config.yaml
vocab_size: 1024
qk_norm: false
tie_embeddings: false
init_std_qkv: 0.109
lr: 0.00976
lr_head: 0.00872
decay_shape: "linear"
batch_tokens: [16384, 32768, 49152]
doc_mask: true
Each number is 128 + 32 x the weight over its row's rms, rounded and kept within 0 to 255. Layers, rows and columns count from 0. Numbers have three digits each. The size before them is the row's rms in percent of the matrix's.

# layer 17 MLP up, 512x128, rms 0.329, rows 295-403, columns 0-127
102:093073172105114163140102108122122143126195143159079132118112115120130113131109142070090121125133174125131162113108105060072120109089096097153193190094140122167162175097143142167095107122112158084163133181115104175112136144143069131123074190198122081129124119088127160124158137128159067116061151104146192170086124115075109128140146179182132159175169086171149129139133141138107087133113
105:114140187208134183135121099123147132192138134142117180102082152084134116064155113113113178087117153166092119157146139138100127123161143146129114140170148184010118116167168148147122132125119126136153140132195087135133122111130146190134103132056092113118153143113163160137144098167120134147112129114032115157102162136136129080163128118118085110173070113146115062072166112104149090128108
103:153145150135121143144130151136085105097106112092152126129068174117089154117117100124108125242126163126141169080106152115111176120081065126128113171137158068142094147141114129178110108135160149149108111072138156078123184161137114080094164141135143061106182126137106166055133144138107127175132165073134110141103143112140142089156151092204106152177084157103151179165097143059137145151096
098:143107084121101100097100106127045117064215126104089143077155149134154150142222166077147110079205126105164123179112115130187106155139182124111147089144130147133139120157200089126134111137112159098104115149138056128142134123120081112177121104090127141217154157169144137159153113125133168109151117118138165108120129109120117169118111140105139140115144098090136061153188084110142097147129
105:146180128110102118144076092205142115169132063138069113118126107179081137209115196118087121077191139149108102146181108156110136170143145179111068058114103156071098149159178113141105098158075180104147122142126073123121143148073100106123121185123128121154128107084099152160141176115133128101164127135108120170113162154113117152127121102152100168171115133098120105170175089107088155128117
099:102159141144117090141151160133103075159081151177111112129071090101058132123116141084187127150111107159024131123163145141090159142147144068113109178099142147133127129096104154146091162117162159097060092113194094142132123135139149128126166190113098129154155132118145074142143113100129171139126099140162144108172068130059104158150069174092123101117110149129153111087040081154128112093129
090:105159113141118091090146082137185125125163114153097156126180111175128142179123101071124103185082154105139066127198122076143118180115094135188157167174127135127114140108092135158076152138056119117139122172155144105133172150158082120122136134134124129178084121116150160105147076071127101175151079091145089144130158148071141063118145047122138065121121127131064130115149157134098106148076
107:092116161152150139162070132115155117137127125125119169120143135131139098135143146123156032156137140061137070149143048122118199184117082112138102139112109132098199111098208155114126122146099112101110109109082157182134095153104146121123109077169171125122119139090142149161157089073090095091094085188128102173071167111131142142085132110155120115167126118157105143222174129130103141151104
106:127158165143122166116179109108103114119187116116099187171104117123102155082139177137043051131132113106111064078145173164197102079123109131092093134138175143133137157089124159103114170100182081154126154110124182173102128115110106114086153130140128168136122070133163144122111153139082105125173108166163123086142156107067124131131139096117146119202136188111097072110101093182106132169109
100:089102125134124103179126124162109155113142191132084081078099186104094076143125179132111074169102140131155130177162142143142118163151145167128157140117174139087195147128178111102119140175097165134153158087122123170127144114144100107132107110190162131108146145207126099085114156052136163111148073080100130082131149111113151119144128186025160106109128142176138141113165173063133136114137
111:144141153183071095091140147142123142121159068141140063119161132141119124118126115148062119109106083112133176102117120151131142133119096119171160121118139142144119153113111098108101101118139172149076119143140151086129255159133101125151030115121102119145116114179078079070107064119174110123099180120169119190141136140117151154134106157178108139187124096099162095184153131179112159121076
095:107118116155124176142129151130150114176093151151148126146120146125118067102126111149138153146138114112183188127127121182164090104073151138073098197156085170094110104147111162169125138131098128173147153098118127157157121105112115197093129180167122137089216132127142111137164109096052169102107092164149148103098163106117091128130185132149168106127118136153106107098155129121012062080173
108:131111096099132133049124085041105134086136102090111134171097085141092116175252167111112200147185108166140113123139168148127120162132134141166093136181165158154150162126169117099194127094114093159090169119144111090144164128121091100148151144132118112118167139158168076128140156154131138115112071113108144134087114117162043135138086122132103115091121118127122121161149078173088113118158
109:161111070140092119166084129136120074100113102163173135161140131084116184149074120145099101089168110116106086129130155121160199099139089097152136136098096149152145136109165113096104094193144177164100108100128157158158184116086119163071072090119091098162137153134133124105171133133118098085135158134080110128087176127134090091130117155144160154140133183151149086087116127004127158094170
105:161127096129177070104146156182160156109158149148137130099090135087119119158145089130150134145173105145128108113180116077164070149067131127154136099171119062120177144119141096127101161218137129087156028112115099116089126100156125124140126108135092149150137062171136166137110082133138132145118102071098124077119155106126115062104082151119115151103147119121066177160180080130181091172118
103:178118132055073146144133139142099082107123155168138157125131086138092112059225218165112201113180122054104157146130137159138125168123108124112168109145116147116152120151159135108075120072154101100124089156083079116128089105135120154142115116125129101113134104124099169099090116122119194185094119122126127128153112149136176123138142060138149132134129142166203175099188162135146172127121
098:165190121134045126062121114098089105099043147128147175097146117091141136105103116114134098125155146108065112127104126086168171142112123111143119129115087140147133160122126129109156118073120043150074105152168107181198143077099120121160129150134090141145089099108155103117094084096191110164093160142109139077124201104164138127118116140114083056111091075147134113138128118141144145200123
113:088101070121151110123104099163164087084199115110120090159158152149110153165136146081159142097165126166093113080125135177141170072069067094099102129109151149081132107125176113120165171150095152115151117079110087109140131108116132124142097132132192231138136070117063099128122094133122125150117114135137089120112139085167060148092093125156141146090060111146195117119145141131122180136177
098:121179104179148135108161138099099110090096179121163162115134082137114086206141160136128114177130112152109129126135126192165129104088103127129140132098147134148142155100134065117092170192129095098117101127108147144098121207159149115095156168166132116139110148166143104127112136162086062200188067118132136153082170102107073124170152042137076147112121124125122141148072184102135082077123
102:198131054078176157154111069168184113149104103116202150121182158147101125117166194101143150107118147101096092127089104139095121121109114106153128132200146160172135145161147139101121088194091150164122118116106138116130135128102161134148132141155142086112111122143122059111034109128149096101094173188168158123143078167103180137132139115128081117101062180143100080168133134135129117138114
108:141085131134100121100081134128105085076160126121097074153083114075189062159102116132140118108138136171121101135134123079119085093092124118115176124186162119138119137120118198133099100124121118162200141104126070142145134111178108103198072113143125119187092139119157088127122093165115144133142104128155127145163122157070146169231096130091119077164119150117097123148064201141155154091118
103:094146159129025115142069213117150136153158114151139083104119146094168136100124112133146116126127140128136138135108112141143175217116127128112119168104176089149161162100141129119149098135138200126074133122123126127117157161100156095052116078090137140134120126195138087156156187143091127168126135092111185068177163093065097152100098126141170151161162080096110120115089129191112148147115
096:184165159104032162120105070143148167114184128112157070106197150076120088098111123133121094128122106147154125092148128166102125136040098112165161090105131119151130096089096180102117141150072110172062118101107096111093143151111174176120088129124155094105137150164166098115126178121122121151155095109152178152062132135084148113148140128113142136108120098115107176159130033171138130107130
100:132123141115161071139122103180101188062143100118103105150116163108158103079060070097085099109140195067092111125114098019128107088139139158082126137132098092162144133128176114090108156118148097150105122133166157127141089162141161102093146173113051103168081157163154083131142084133168118128152157122150141099152180122142118078083128165162108164110113175108140117124139121129081130118074
111:139101147169110137142116114140023105150140090153095154171136105113054104106104202145152135152113108121063176166164119121123161126131111102158144124171124143086146141149133178106164174161083154146123165112164150217115122081072129119092072100122123092084110110164176152095080140101142104094095158150169137082108162090131091134153126151186109125153145170074153097130076133132129131180107
101:159102151093117107168119125063109138194129096131087137115136164150125148115086112165118112090103155121096125138141087039096107122091155129163148167234132159157144107116152136129182148125124140042169137157132101139097148083135149101116097150178089109074191128167112104140108197121145139100058133118112076140119105147141137139130071166201135152138109169078145086137137127119135110191108
109:137088169141139125144115109108121158129118135206130115114164140148134098161148146087111126117080166126152115152166136099185124101109145090172177102111104089149115127207210088123142148105115108153137178114119121084186121173111098073164057182168137074122138127111133127062096099166071077081141085106117144139098132063102179122100093140132128106095128112125162069152158105107075159159086
110:132134124082107117106077108121148093170085111101126173085093142156136149147106103151095167121076129070117154106134160152135177095066099144130142095120146167047140207118173137130147070116117127129153087119147105134110129165087182154114180159156086101121113144090085092112112127201103074109110074190125161139109173175097141114098142148093130169156066124139112137168140128148046155135167
097:116128115156107188119129148137129140117158138104184141154205191093120086128137109087134076174156130117097118135118178169130157110140114175156166094134112095110101186099094122082247122107091162063145150111141125117099157151117100117083103105136096115171103137108134204048153122105112133101102173152137134160087108134101135146174140111076126169084150172161096158174136131180109154128146
095:124096120122141180085132069099143125134156154073137150158161137186192138144108080164113106150132119102127088092153146166167090106130129163199121123161149144132154094145169162074161209201100099139137126132105125092164171091078092152216155155145107105084110133185118099102139119122136070170140151068096099164137142173080155147126116118173103063121123132152135167120123173123105100114142
095:050127152142085134144156128152087133134131171058203173111072120095071174124158113144112108153190106118130130111130091084093122123143150126132066170107074071156142094141158133097107141186135112180182092140080121140150103131099152165135146112152198159127147112140161065118101176081127093145149149065133108143142171120157078141125088084133145122168138133138143057160148157154083129112100
106:149131099087183150057141098143129120131127154157185090124130154112150096099164083101109138118073067089136088170107138136093175119101159120112178130166145136123155162093108133140144087134093095106139064111081106106094126089139064137183112102151169120164132081088188076131150130150110120131112134121161113141141138116019142132182110101199123154172118161093199104112112150135156142083087
103:135125123165141091204120108123159149157187131094154132076143119145051163154175088157134115141137179109169162136083105115105131101128071112112134148110115000110125113130130146096126101130101098112111144118133081138138127096136155064134112160131104224134112108200132083159124188123130134155066125134166128128129132147101125107103086187156109151143086128089122105083082149155163139084141
094:153115095180168159133127178107162154083175146157107155120140121130150167067062120135141090115130150118046107180154203121103154183166108074155126062189124174092111174158191142122176148128107111097120147119113126157121100134181128149089103149116157131088101129129167145168151153138125127106103164126113097066094120124149127053073112103079091154116142073123113089121154157117093136135073
097:114134017195121161104176119179129182161143120115148124109169078160112136143149157126148094126169133147130145171155074133129132123117096164135126069105159172137147108139161109108074056123077109138070140173080035151148173130179151110065171144111103141099112135152098114101144156120143085154103104128113149137169072077145118084142157096131154122112174138104161143126138162145157078144099
099:169147152066108143152099101094138103177111152118146082109123179176151165093084098121102104096126162075110099168146168088109141132172111112109099169149131075132118137109126118110129128110130171129160099132173093109075129097141115130056137131132120111210137102074137124063155151157111096169131129102101146058144164227145162164113143084113188147171090183196152097123085150137125132153146
102:132052149114107089119041160140108160154126146143118181164109129122149106107093098171132135069132130086082196147116162150191147066098126101095124140105099131143134164144096119157093155167093209127079100119128113184148149124096063110185135205157137151125132142103058104133116158142125152163153143116165096112130080130073130146079161147128158136118130084118090144086120128092134136099062
105:120093189109158142112118135092086112111107113167122147103113152119129160148131139138153130143118112119047134163153104138148180114090087121154131137120122127110171170133155129148179157154118131173108084192096130144061204092069093131103103134110156127124106164142074132129078138213139112111111117142112120114135119095075145194137106161212147139117173194099044120136130129054116158068146
107:138101121074087117052107123161126145132143092101173135187172111091112127171089126085104125128148132113142123164102111148118132131128016098163082119148150150146134148095102176145090088088154114118163152152123073162129155134140107158163027101163151181138164091200176125105120168109109085127099125135113165117214094133136126145115145136123102064101117078128131134150116181153152153158102
109:161114166136138128104097093110071169090128106147193187120145105124092133148122075075121093141078217102089100094141101185181071121131102152127141103175079103126082162133173152128063131083166129143169088105198163114126095156161186155066146157140147170134112090147127128172141073125122138162107146180109120106094141121184138122116127138123167102132102114097136151137150138144147130050147
093:151145080137145094077108156083061153087133138077079091126155118150165133161127148167135124193116182118148120134158077190160149140137074159086091109117119112169146112126135090121118173084168132160101127163087076149097195128117170135108145111079102104156125164101105156081067083113121159113127115114134082109086049141106137113119120144125120145169102125063228107168151146154134103128108
095:131095147137129178029168186108145161166107097066159120109157056084106068167109097134113123219139162137161142159208082107162131093071121112125107104090092106107177153092107165101126117164158133125146130111102151168166129149121131154133133124127138143165117082151166097154173102135095093112145145080101176142114105144179123106174121108151100076086115116138156146115102162075131147155166
101:119097131097143094130083150132174148122201117132160189149115134137142087068178190137139145193091167120126114089110107155147129103126134156120111073167122174082140130174119144103119128155123129183113179144105088081101183069119148139000074116129135162145121126146146099147099143143152158091117093135155152182105121133123163056138137188111102132104102114098109129101136135155128154117108
107:073145126097106185153080121152142142159126137089167144138120160057115143142111206141132104159201093057125087192152142171248121127142093119111079166147087148066143074147135112113152143124142128140110117108080147170156099129124088137161096158114169134136119127138120110143124184123090122122107146093143038136145156099087137093147118124149142119101122178100138103131062097144157143157150
101:149139111100136156085158087113077123130130075137158153087118144139162057126119151094076126089197101119140023092118208100073148112107156092145126143208138119134162143139142152123131120141112087135123153143109140148070110141180115157083149115154143134184144138164110176138148152127179113179192191125147157100123090109142098114164123169115117118176104120156128131118146064143115108138044
102:119161127116134146135088177124106101074136060161120139100126173160129115127111095082149081086098108096132129124164151163143123155112086093082148107162122149077143170091161109142131100157139061153124145153120137178098087123182145126108152177144156133151123148110199127110071144117089108117059081121110109217129148150116232085161104106144169169170108126128109172165152172139108068134091
101:118163143112175107167178089146129085097135177143104075128141162140110141094104158177085146172145134150112101166131127186149038111127089120112183179162059162055084145144155170119090066163196125144079112142182113124102093106093126100113053132088133116123159180127087118113125131164133205142098171180130151105131154134117158157157100102112158139146135106106104136120160118135134169138134
089:129145139227098116131072126150093135105077148126158170130131205123153156146164187170124156154144139120103121133106047095080125175148140132171131165102129161143091146141082158124121125136156015137159041142095166117132102181119152138138101189157098112094102140111108120126054089163128148125165136121130135134134207109147109169102082096116128139138115151123138126171123096160092127125104
085:116148114167129174103153097032106123163110131103123117118114090129087113135078097171194121169097150120138106132172150048167171073112145125148141194130124150111157151141111159141159141136150113130159098140100178177118107127092128139126170151173149120120176150098064131152133108153135100143153121178078060175105014159149064153143098144127166140081142131154099126177110114102121160121137
104:158206142156124108147091138135131075108172109157116148181141138088060157146139194180127171201152132115080116152133159147186151130168120191124084149155140164139096166151100171127129163170142085055105143136162151134067078143149179174130149166145115129108120138087106118100102173119129118108136159098178135160135170172118131121156099122051161097173097137127165096147123126120120183156166
103:150164160166147067117184152125126058102107123095130159161190102113148131130117170146108125056222179136112087123108124073157117123117150164157087151136132049120113121123133107049148175171137134092089099162115158149125080093154180151116060123139104126170126130135129100130152194140095135161057139143098129153168110167136126131153121136117176167127191115106132106123177111098091143132167
105:157170101133191072142176076124089153111098151152131149146131134144128076139209153146142052091141064112107119176123122097119154176136153140158117153121130102107193096127167114090076085090110142067108177088122114136055176140176127144152129129207135112099143130133094114101173126107075110091120140111135149085083122061081146157087087108125124107129131177163136142108123167094162108126157
106:137150090157124161152093095161152123120173124111134098141109128096187093195119134096144119092158121152113118190091073184145161133086148051138185121094095119132140138127134114169082120199103077174124146169144120116083140064145128144150137140176132097113092140166111204155107146087085081123170172166139115047114105178173100083086109137133120133170121110162111136121176172100087115139115
102:186150098139160089151081134167199147058155168171111133094175101098075109158166110137079168140142132140167071126177123163109144144085109118168143047148115131174140082119180107119124178116130126111072103105115162103097120100072139118127134128145114091143141116103140131155071122137146127091110095134138181139175156134170118132098073100099084191123092163178096152137148158082061120153092
102:072122138140151136080139138109100168099187150108130022126194163151155091163166111146109098149079143146119155130157092090155080124103130140099128096114127100066114150109136119158128107168107115110133156160103176087110119135139142145109107107157106083102197148168149113114106168150093137113123079156107133151103110200187143213135160085139135157087087125110122164167054052133118133160108
101:141151146187081099209084156114120201126117146135137099072095094166117093105138136088168070076116157137108132108105117174140168087133083150125159166117120113108099112119113174034143104132149143128118100073169165086134121086125147144098120151115102136132063128134133076059171112082101063162199134148150162089113142054129093114084149123128120146114089141132129113124179113135141130156095
113:131161163128140111174184083183181117118095150150127181153121140121133137132122121149112151101144194074014111194167133088109108123174117138130142111105143163162133148127143173114088103147178137172159127076158105160154215057132082121088129128104113076130119094125132113090121166098062133179122137096112068125155146093100106138102109132128145113117112117200095121116105108087124120147078
098:211131127088134122158157146103142159097119093102125129114063073163130141095182140197091145118130162154106130113118167098138136173098152080093076129174150106132139131109161123141160101145105171156116161115123144156149164072139085175098110132107122138120077118099102116138090120074054155115055150126120111135184144178080158146104105098101182119109183145144101086094179057099138153064126
104:159169111135131155089125167126117121138114103174091089134101118147199090124087076157098121105092187132143109122197102134149080128138112182130091128131099138071131181162150173156146157087152123128112046098131126110143204097132139068152115124132164197119127135165086124071159118096100186118142119152164117160102136192147078154148150160152098090131077126150121108094153082112138166193083
104:151125109150112121187131142133100179070115149168108085137123124161151130078124092095120110162157153145090155119135186110080175081122069135163078145120187139140102087075149112111124095112085121133127109095095116089119133117077128100168113156136159109146145071206107156102067157165126092223096148108157148160131118098159149087078109184184121094142123104161137040122132121107162149114101
104:168194127115131146115133127125089111136129186153154103151086167054128150142127156136117132156173087134105133114163120134179103156159141157085125142175100156173126132130085159156097118135124133086045186110123065107156154079114103113108114127138151179096106173120159122141198138176128123140183123164107168141085080111127128117118135166121142088092108125106109024188044094113108103086151
100:095133085162113106104125087127146175150135114131104129125091163122150113173126103104171172120123085127094105166162134189165098069105073096135132141165122091157116084153121089125100163139096153115128085114101114136100131128105162177206139130108180141113173151118061107019145166141067168146147156156152144118103116154027092131076121106116153099157102057101107135097133129167111133090135
088:101162065130096103166107133152133099112110173115192175129137128099122099183175178140206113173142149115124076142118076092111169092149138147149167121157146145137165169098109134134126111140143000141128170155188153137108089120149157154162112132155104154130104151110119110093163110137123131131102152136112101128172092131162069122102145102088111123189054123134139136107115102169132154135105
096:147119150139118128133153145097081103143178134145079101133167143122126142124099093118119117119139173178115146173107139117114105088151161123085091105089122117125158146112146128181092128203137130099081000125170111159119133092138129186155117169089112111166131155098186085111136095172116115162090134088154122118087107098074209119153130083089092097122121181114099168086092162106105088094147
096:135121068100113130174117084108120229162160186118146091167148148131122123134194134134117129112132128140091186137132176178111108092153124178141101075145113138053110122103118126187153117123106125114199110108095109127170133082131107162135061089115130174113117090185156065190140149039122140125085133104128095174129135188092103105138128113120112137096094150154163174129116114153132154164148
102:157119135124068106164105188073169187099108128142110125141095192165136114148173173093170132109105099154095110092098116089137117158173133179069126123140095117096166078141188157127151109130157162114101073137090161144083078148097174140174145104189136131138156137175134026106122082096121135098135099091104148135115166139092120169148156121135084168173142113140179111191101128139172114114124
111:111109143089034126129089147122092122164131112168164141184136108122133177130145122113130115151122171172101092107150128147122145211170129054138180102118069131111142152189143155083139154119217116117145124122163144184146104174035073137125093134109130135136154085129103136083097162138150150124101146082118169111136164127129037153124158162155134126155114064113121145128092139093156135093101
097:162094150148116105089102159143132058197111110190067189154145100066129118127117118082134183113233169100097133166110109129161123133142174209131121126129107078173187136129095096094067131138167105142147051121100154191118142120120143125053123121121135110103123145148084113104148154109092138149075114187119108123134104109112131085066120110123122152136139103178128133159138115116147117126103
096:143141161149136110128176132150153126123098093131127122101109124053132128086096205090106102104127104121111097131127145114149126144109164105172129175173078136160078063136112185158076141176106072173100117102149121133157125112128159081075150098154094204117161125092124150177099152159135154136123095084146063108112118178138084159117102111103110108233123126132103120158120123094184171071177
101:141104121141138114174078076077088097094236125141074158094076180122118107169127111088111098129165102148097137067100128133121080125104163131128184023175113133130111131140164144085151098177093147110123099133148128150137130128140172186174174123124120094190082143108112144131151134180168125089107204164140106138170102160116111114185112144139133102149130104106159100155157135126083120125123
101:213163167158144166058119174162090111202156109157133135103076124087114157139147124140109121121125176111103134165102130072122132128122162112167100166172125106138125083087127119069131182185160124158101152111103169168144121167146173075088112142099150118147082106145152146103057151166118167087130097127109114092191162141121132103156101101113155165218136094118116138164171177100155128103125
100:053131135109089155134086133133114076172200140052112134123090101104135126140103165139102172071133146160153112149117101161165131195139164149127175110173160122086136109072120216145128158101100175165123097125171144168092135119135091147091078087171078144129129126095138124169108103089109181132138090123075140110076091085129120103188143065109133097142124154167157142130086153162159152154116
094:148128145097111133142056138129095172134133123125105171129180177100158106104064165095100125135129105138049195114136073127147105153101106109134154130130144092160150129136122122159141061128102106111113133109108134164111098091195090157174123141124129118139153124103196133180148122055158147112050153136092109121048106103115135144179140057143125060134139196144113060114113102188123121127146
097:087116063168131151097069073158153116105128115133134152094148074169082129162112098131146103122188144154121128106157153130123078151128169134175157159158194143093136084119133099140169122149138131069099073132099058055142114162095088145085110193189160094164099109118163099097155118117120118094161131105163068171176172126092125088128127142156114094180176183121117136144142164139125162110100
102:171155141081166096142116124109136183145085121131159124096139156089115078138147199133150121146139137116129065136089110106114092124065103144134125147106141119119206109121102076153210138168089170171115189123163119113133141115131154132138153227132119184150123128159131164103071108189133124163143100064113135122145143107177102050166105120119197158110147129157132122102146159077092164157107
098:055168153123128142141123192133107149200119085137147117135133115117127121119120123115149140200129078166097133166106120116081143083122159176099148131164190046117137099110095150131092122186186089097159120106135146160187135118121131121138160103102097146124130097160156110123171101094119095144095144155146147091187148147100089142147123055091078179080069098068064119123131157125080090112167
108:116139123154129186091131161102085108124117137149136116112068136156153192180124079127096164173119145104156152151101135125092151179160133097145076094148158152158149104121178148118180173123127089146103045220060136114126156149134091099142083176119184085177123142146121126057038119124148150136149096092124181115118116096129075145154110125103112136115107150187136127146112157104143162079112
094:138144073132118170169109160135103131066139095139129159101084203049129149141109101098202167139129085145151143147123118110176162124154170071084162160131204146141167150130129140144095139151099149162070122114111100130084113103151119173123144158146123119126140117152090099144096176193132178112155101085144131162150098053094117146146078115095207164178082125079146105108128092132141139150103
102:148116085128189068158184091158095177110139165134138154100145198136105116083156125149147102173140147103107117038150073111131115139147171132111106148128163067143103139077187191089130100136091151162174162130165127065131110134110133088087126127104148195192140122177139111150127080154081149176101114133117147105124092140174091185109126099108106198123133160143102132103134097158134143091143
103:151089127088172125159116203111154111148093133156140103161113096116117181110121128119134051107136187161139124101139131130194127154070075118123161150096159064102103164131156090106121049093138115125152058154138155186150155114165116190121095100141073130104104132145123182130081176124067122127108092160122120191086098112108163160179098149124148147149127105143130197083119131105129139125067
094:090151131096127123106075115131116118162121088202201064075101095046103093209109130122133139143171147085157128173132146133172143109148132131015131103158135104133167089077094134114132078119133078098092096195081135119155177112104127140143143130163116174102192186150127089118157154107145139127148123130146106118096116119147174142076138149106118099105130156150117124094160105107117135122074
103:125174160107091143147127078212144173136127201135100084172083120079081137147111115111146093121156156088140092154168161145129114110101114071130129113157153125157117142139144125125118091164174138127090121150146145127121167074177085131109130092198201103149098141105119137098075099134184075101110102080122116166093111118118079093107162137098143141148140228150185093193140159125104108151140
092:158102065172097087115125117160125159144132060171083121128124168126161117110109127179059095142160106099129090134147095183204118125124067138150143064115137095131133107136136130170156098098124140154105151149141121135096132126181066200126124125105131135114095115121125107143118100130133144255156138118157151135190123117157089125111154103128146139201136137118123111156115106128171097028142
096:121078112110071155127118103114131142115159154030122089150098165190150148157134103144108137112089124137087100056160148115129051096143141114143138109127217124106130152218131109048098129199108096141159095116118101101146135087155106132169133094118094100079122151154132098063114135128142105113140101100091123123197109143116165139142148153174088106149152159142072151082165116110153151123098
088:115179187134137127083183183155125131099103107132120122210133159124169135114144166092121090123147140187090133158126115128064101150083141160122156051150077185131087114126101123068137163119173120105154154148130158069135131146172166175088081150136183159150077137129075154130120134143164105132140120127117109106150102124170127046190117110157170170124137188138159128159085109114088132160087
100:134125094133154163112107083115150195117136093066119141085119167163070124126163163128172146190145187096145115122114144016085132061155152152109177135090180133086126150177102091128134115119106160137089159128100126148106100164080182152157148165151177103096187116125080095149122131087150176199073143119114123113175140144099132079097067115144131143157160122140139111143100139139142153135129
093:130181183154145166158088159122133132199131102077134067136179132117102124170126132133062085131126119070098099127146134186120172148118120110115078084163120142144129081107095134156121129134127104122154102216179102084084179133097130151135100091159115082158138069130099165109171176123159092138112127148099191081112142182165160166095160088164054117115141163141121138158171096136119109155101
090:161086161141107136143128145107108194135171191139093130116117095082144119080132148162156156138095222159113100098217145180139127113132151172091159170115118161111184142179069097123120167110052124145092101129121191168152105143126105125122055154143116167123143093134149152147142109131070172116093121129165158146210150119165115107123122165127125169140097205134141119152137120136141112167152
101:123158129112117199080164093118128198163144128097086136130157172156133173166123148183113094133139170156112196095148059125181131163164090118136125100085084064126137083106107127124131170137065109146195087117161108170170152147128152149145129228117123116128162058119126094080147096088131113096127098104133078111083130153114118108078131062111113086118131129108162169121132143095119116120130
104:105178071106101107142102179116153123171124112137134114105125164150143107106118164168153121112141085153102084078110110034103069145196103071101121175136169195130090128169165137076116075146100083144152114138136115097146172124108126170135132132098139105148085156114115146104124087099149070100109176111094091126098059201133151102092117093213156130113146092112135102125097169155148145163133
097:129111124154123191125157082089135109131140187117120065169061170103145142139084141108109154173139157087104155116070117159159163129135000121087135127134120146156166091133163122129064124138106132166160153157118129093167076169179123138063169151131137119128131123142086118090093126131129098122107061098111082098190145123148153137127179108148123134147142194115088143136133088083162099132119
103:169129094211158053077161117067131140144129122076099124187113150125119137120101178159074100153077118119085197123095153159121109195106156088142124134128159124095104128217148152158126131129188107154163103069136109142123119145159159165141136107127161087181105109157130160137089118128141134105142167134142123112130141122156082121129140107092118050123120181155151111204112133089070094150090
098:094135084135162128086166182181136157117182185153190082107127130178117136162115129096115129135145114167157157134149173097135082187081152133088155141085147104146134068135149096057071127133181131127100112111144112091181130094095173094105102114116120137188177170125172125098158104119101100102078107175129117087138093121103106111111142057075118136102121122117083186132095122101169070165109
108:101098179116114129177158174162080121179102133144101199144143121126081151162108152118104126167157142115148180166153125098126142131061099200146072158119121174180110112114158119077080094134157146061159143098129121143144145154140059122144185142124122123168142144150113070106063139099007158122116103127128110165111125145108131134092108122126083189158114092112129165097112135074109108145117
097:153179104164114131146121138096084108100152109128082184127157138148163144088174118136137184105150053160140094105122127119141130149139153132122071092099108082116124152155200136121176090144097160099139070154095074094148113121136114064133091109222135117157148149075158150172136101136104070125080138135111146127132141141160141156141122143113152124100113138153151111208130100063035105188094
095:120157147150103101143121251075158146152132108124171091200206144133105114110144057114127099104117145136097147146139182108110156107061141112098118152151070114160174129105152146141123160129128170029145152137098146182119169139100142083125176077082127137108129117118165101160105099073121064107130086145158114150126162119124135157140166145181099141130153149116108168139153097105145157130085
103:099110093106132136150107161150098103161202145097087147089124138142080154175131184089106162149156146117128116129153171098055135082094136108060128137130178120056066176182121167101140110175138173098098202158156154065136169136098116140069122131121102125129192169140086130068110121100129150150127092114138135147113127105174155119127164120092149161171103165132100112127112134135058129188144
097:089187108094180147056123168143088062122191144121126131098192148150148144154098089133190126148112149171103075133152091123101055107079099162142166162099134145098126210145156130071122131144190108156143133138085136167133114112092096167075126149197151140112184112157143132139091128148160114154113142079173134130100085149160123116176120158107187113107130092117123074144137132118158155127156
106:045128140147098113166153141144152187106197109152113128185129135148137093115090093097154154144100155094079085133179154111154079102096140126147128158109102154071139144149126166152145151142097084140121171164060154124118122117101061118123089081099164150136073086140167105156094142127081140110156153147096111147175147103126178068128108136138165131114161130179144191166145169140172046076147
099:090094136159205125158099119157151152147116117127090112151157182088167126166154141069161122134121115139094099112103157113152064143119069180142107137097108157133081115134109128094100144087150144091100123106104137107096123165059081123055121206150097190128136085085135089108107094104143163111056177150122147163105150218153142162102070120113124098147121104143114185109118168120097122113085
100:146113142104066050206095148135098144192155147172126155151076111109142107163141089145086192175132162117118182116096148132246134104111150113175155112115099120149089137128187090133160142178142066135118108119147087123173103169129117151108196063080125123130126152082170063112174150088133132088118110114154141099120120122156111130129135166104095123143122125141141127114119108099108140070140
108:174090089122136102130131086141143082091185124142054142137096156140113112029198145124149136166097089087088121122109091128164165131157161092157153103096134094077116127126148120141095127104138140092115144214109160167144121154141071181144160081207131105145174109120147181058143148185090129191140075147127125119137108113166168083123104141102141111112072114101129137134109130174125124111119
098:111126137176106159119103136105125063117130144165177135157160114188092074121122121152133097152196212050156141128088101167137130149165102126194106084161128123101134113072152136119067159149170131110133125112132168074149150082140152103166162140169133125076109150172163082140138130116162077109161090130105200186130124119101144048127101104092171110116090094091144157168159125144111136109116
104:155135182105127122164153065151175144121143145143140148093094114152127016148107151094047167112121147117160115141129095131107138143149136071131221080180159127148087097132180144107084158093152118134085063128131133151093147172167125139168143122126131148141155078150168182134077131178094136094053097111150086119149134135108130140082101103114101148116073119093142107145117152108156181162121
098:137109121091109126102089090124152162067142131130153134105129138136066163060122121136123119144136089110096104125117148073138104149088129114144106121152104148104070161141243133088204090128114101085113139071133141177108158113124130156197077102123125055151151164098159115142126101148146195120096091101116106122104113109142127102160152125114114128114099184175172107130158179131150205189075
095:050116162140158172110151119160156131138168170172077141150138106157159157140059134123130095117104184161112100094111146145149135136125146093134176136102107158093179130068114131164106109155165075123075137208121110112098110194160152162113139167134063104150129166120146088078099121114114165141183133161075117159205080128137081115093076125134149087142119098146187138171115107121166147124175
102:143145139147130187097145142159136145131090138055206162136104141099114117128119159081072096166091113106111114085059173145114148132121139113137125171154165086157141137136127138125167131136198142144107156141169109217072139186136139214156071087097151110154096131160113107154074128106088164134104134111141152109177150120105138132166096103146147111060183139121141064107152137179076107129112
101:113114186177088139169179124145075122115082157150108135146126181151091113164103145161108199113162177134132130137141134079146147179130116103139094150102067109093128204204109142143140101069102056112136175123123135152112123118152149110180108113154124116104134119145056046136099163097107134101109140161150145174171126176102106151156133166152101146171143092128118098148141099159088191067129
102:195198102093085125137157102142127155106106104150141177113116107127088148118161129140124133106130101131100161173133137148152165097111117189120156211183173106151100100137116116174154105067166128112159098190144147156145121092124152094163059138187091128096069107152112186124138127136143084105133097121068075141160070147107083067102088143160127118102092097151113149169137055127088130106106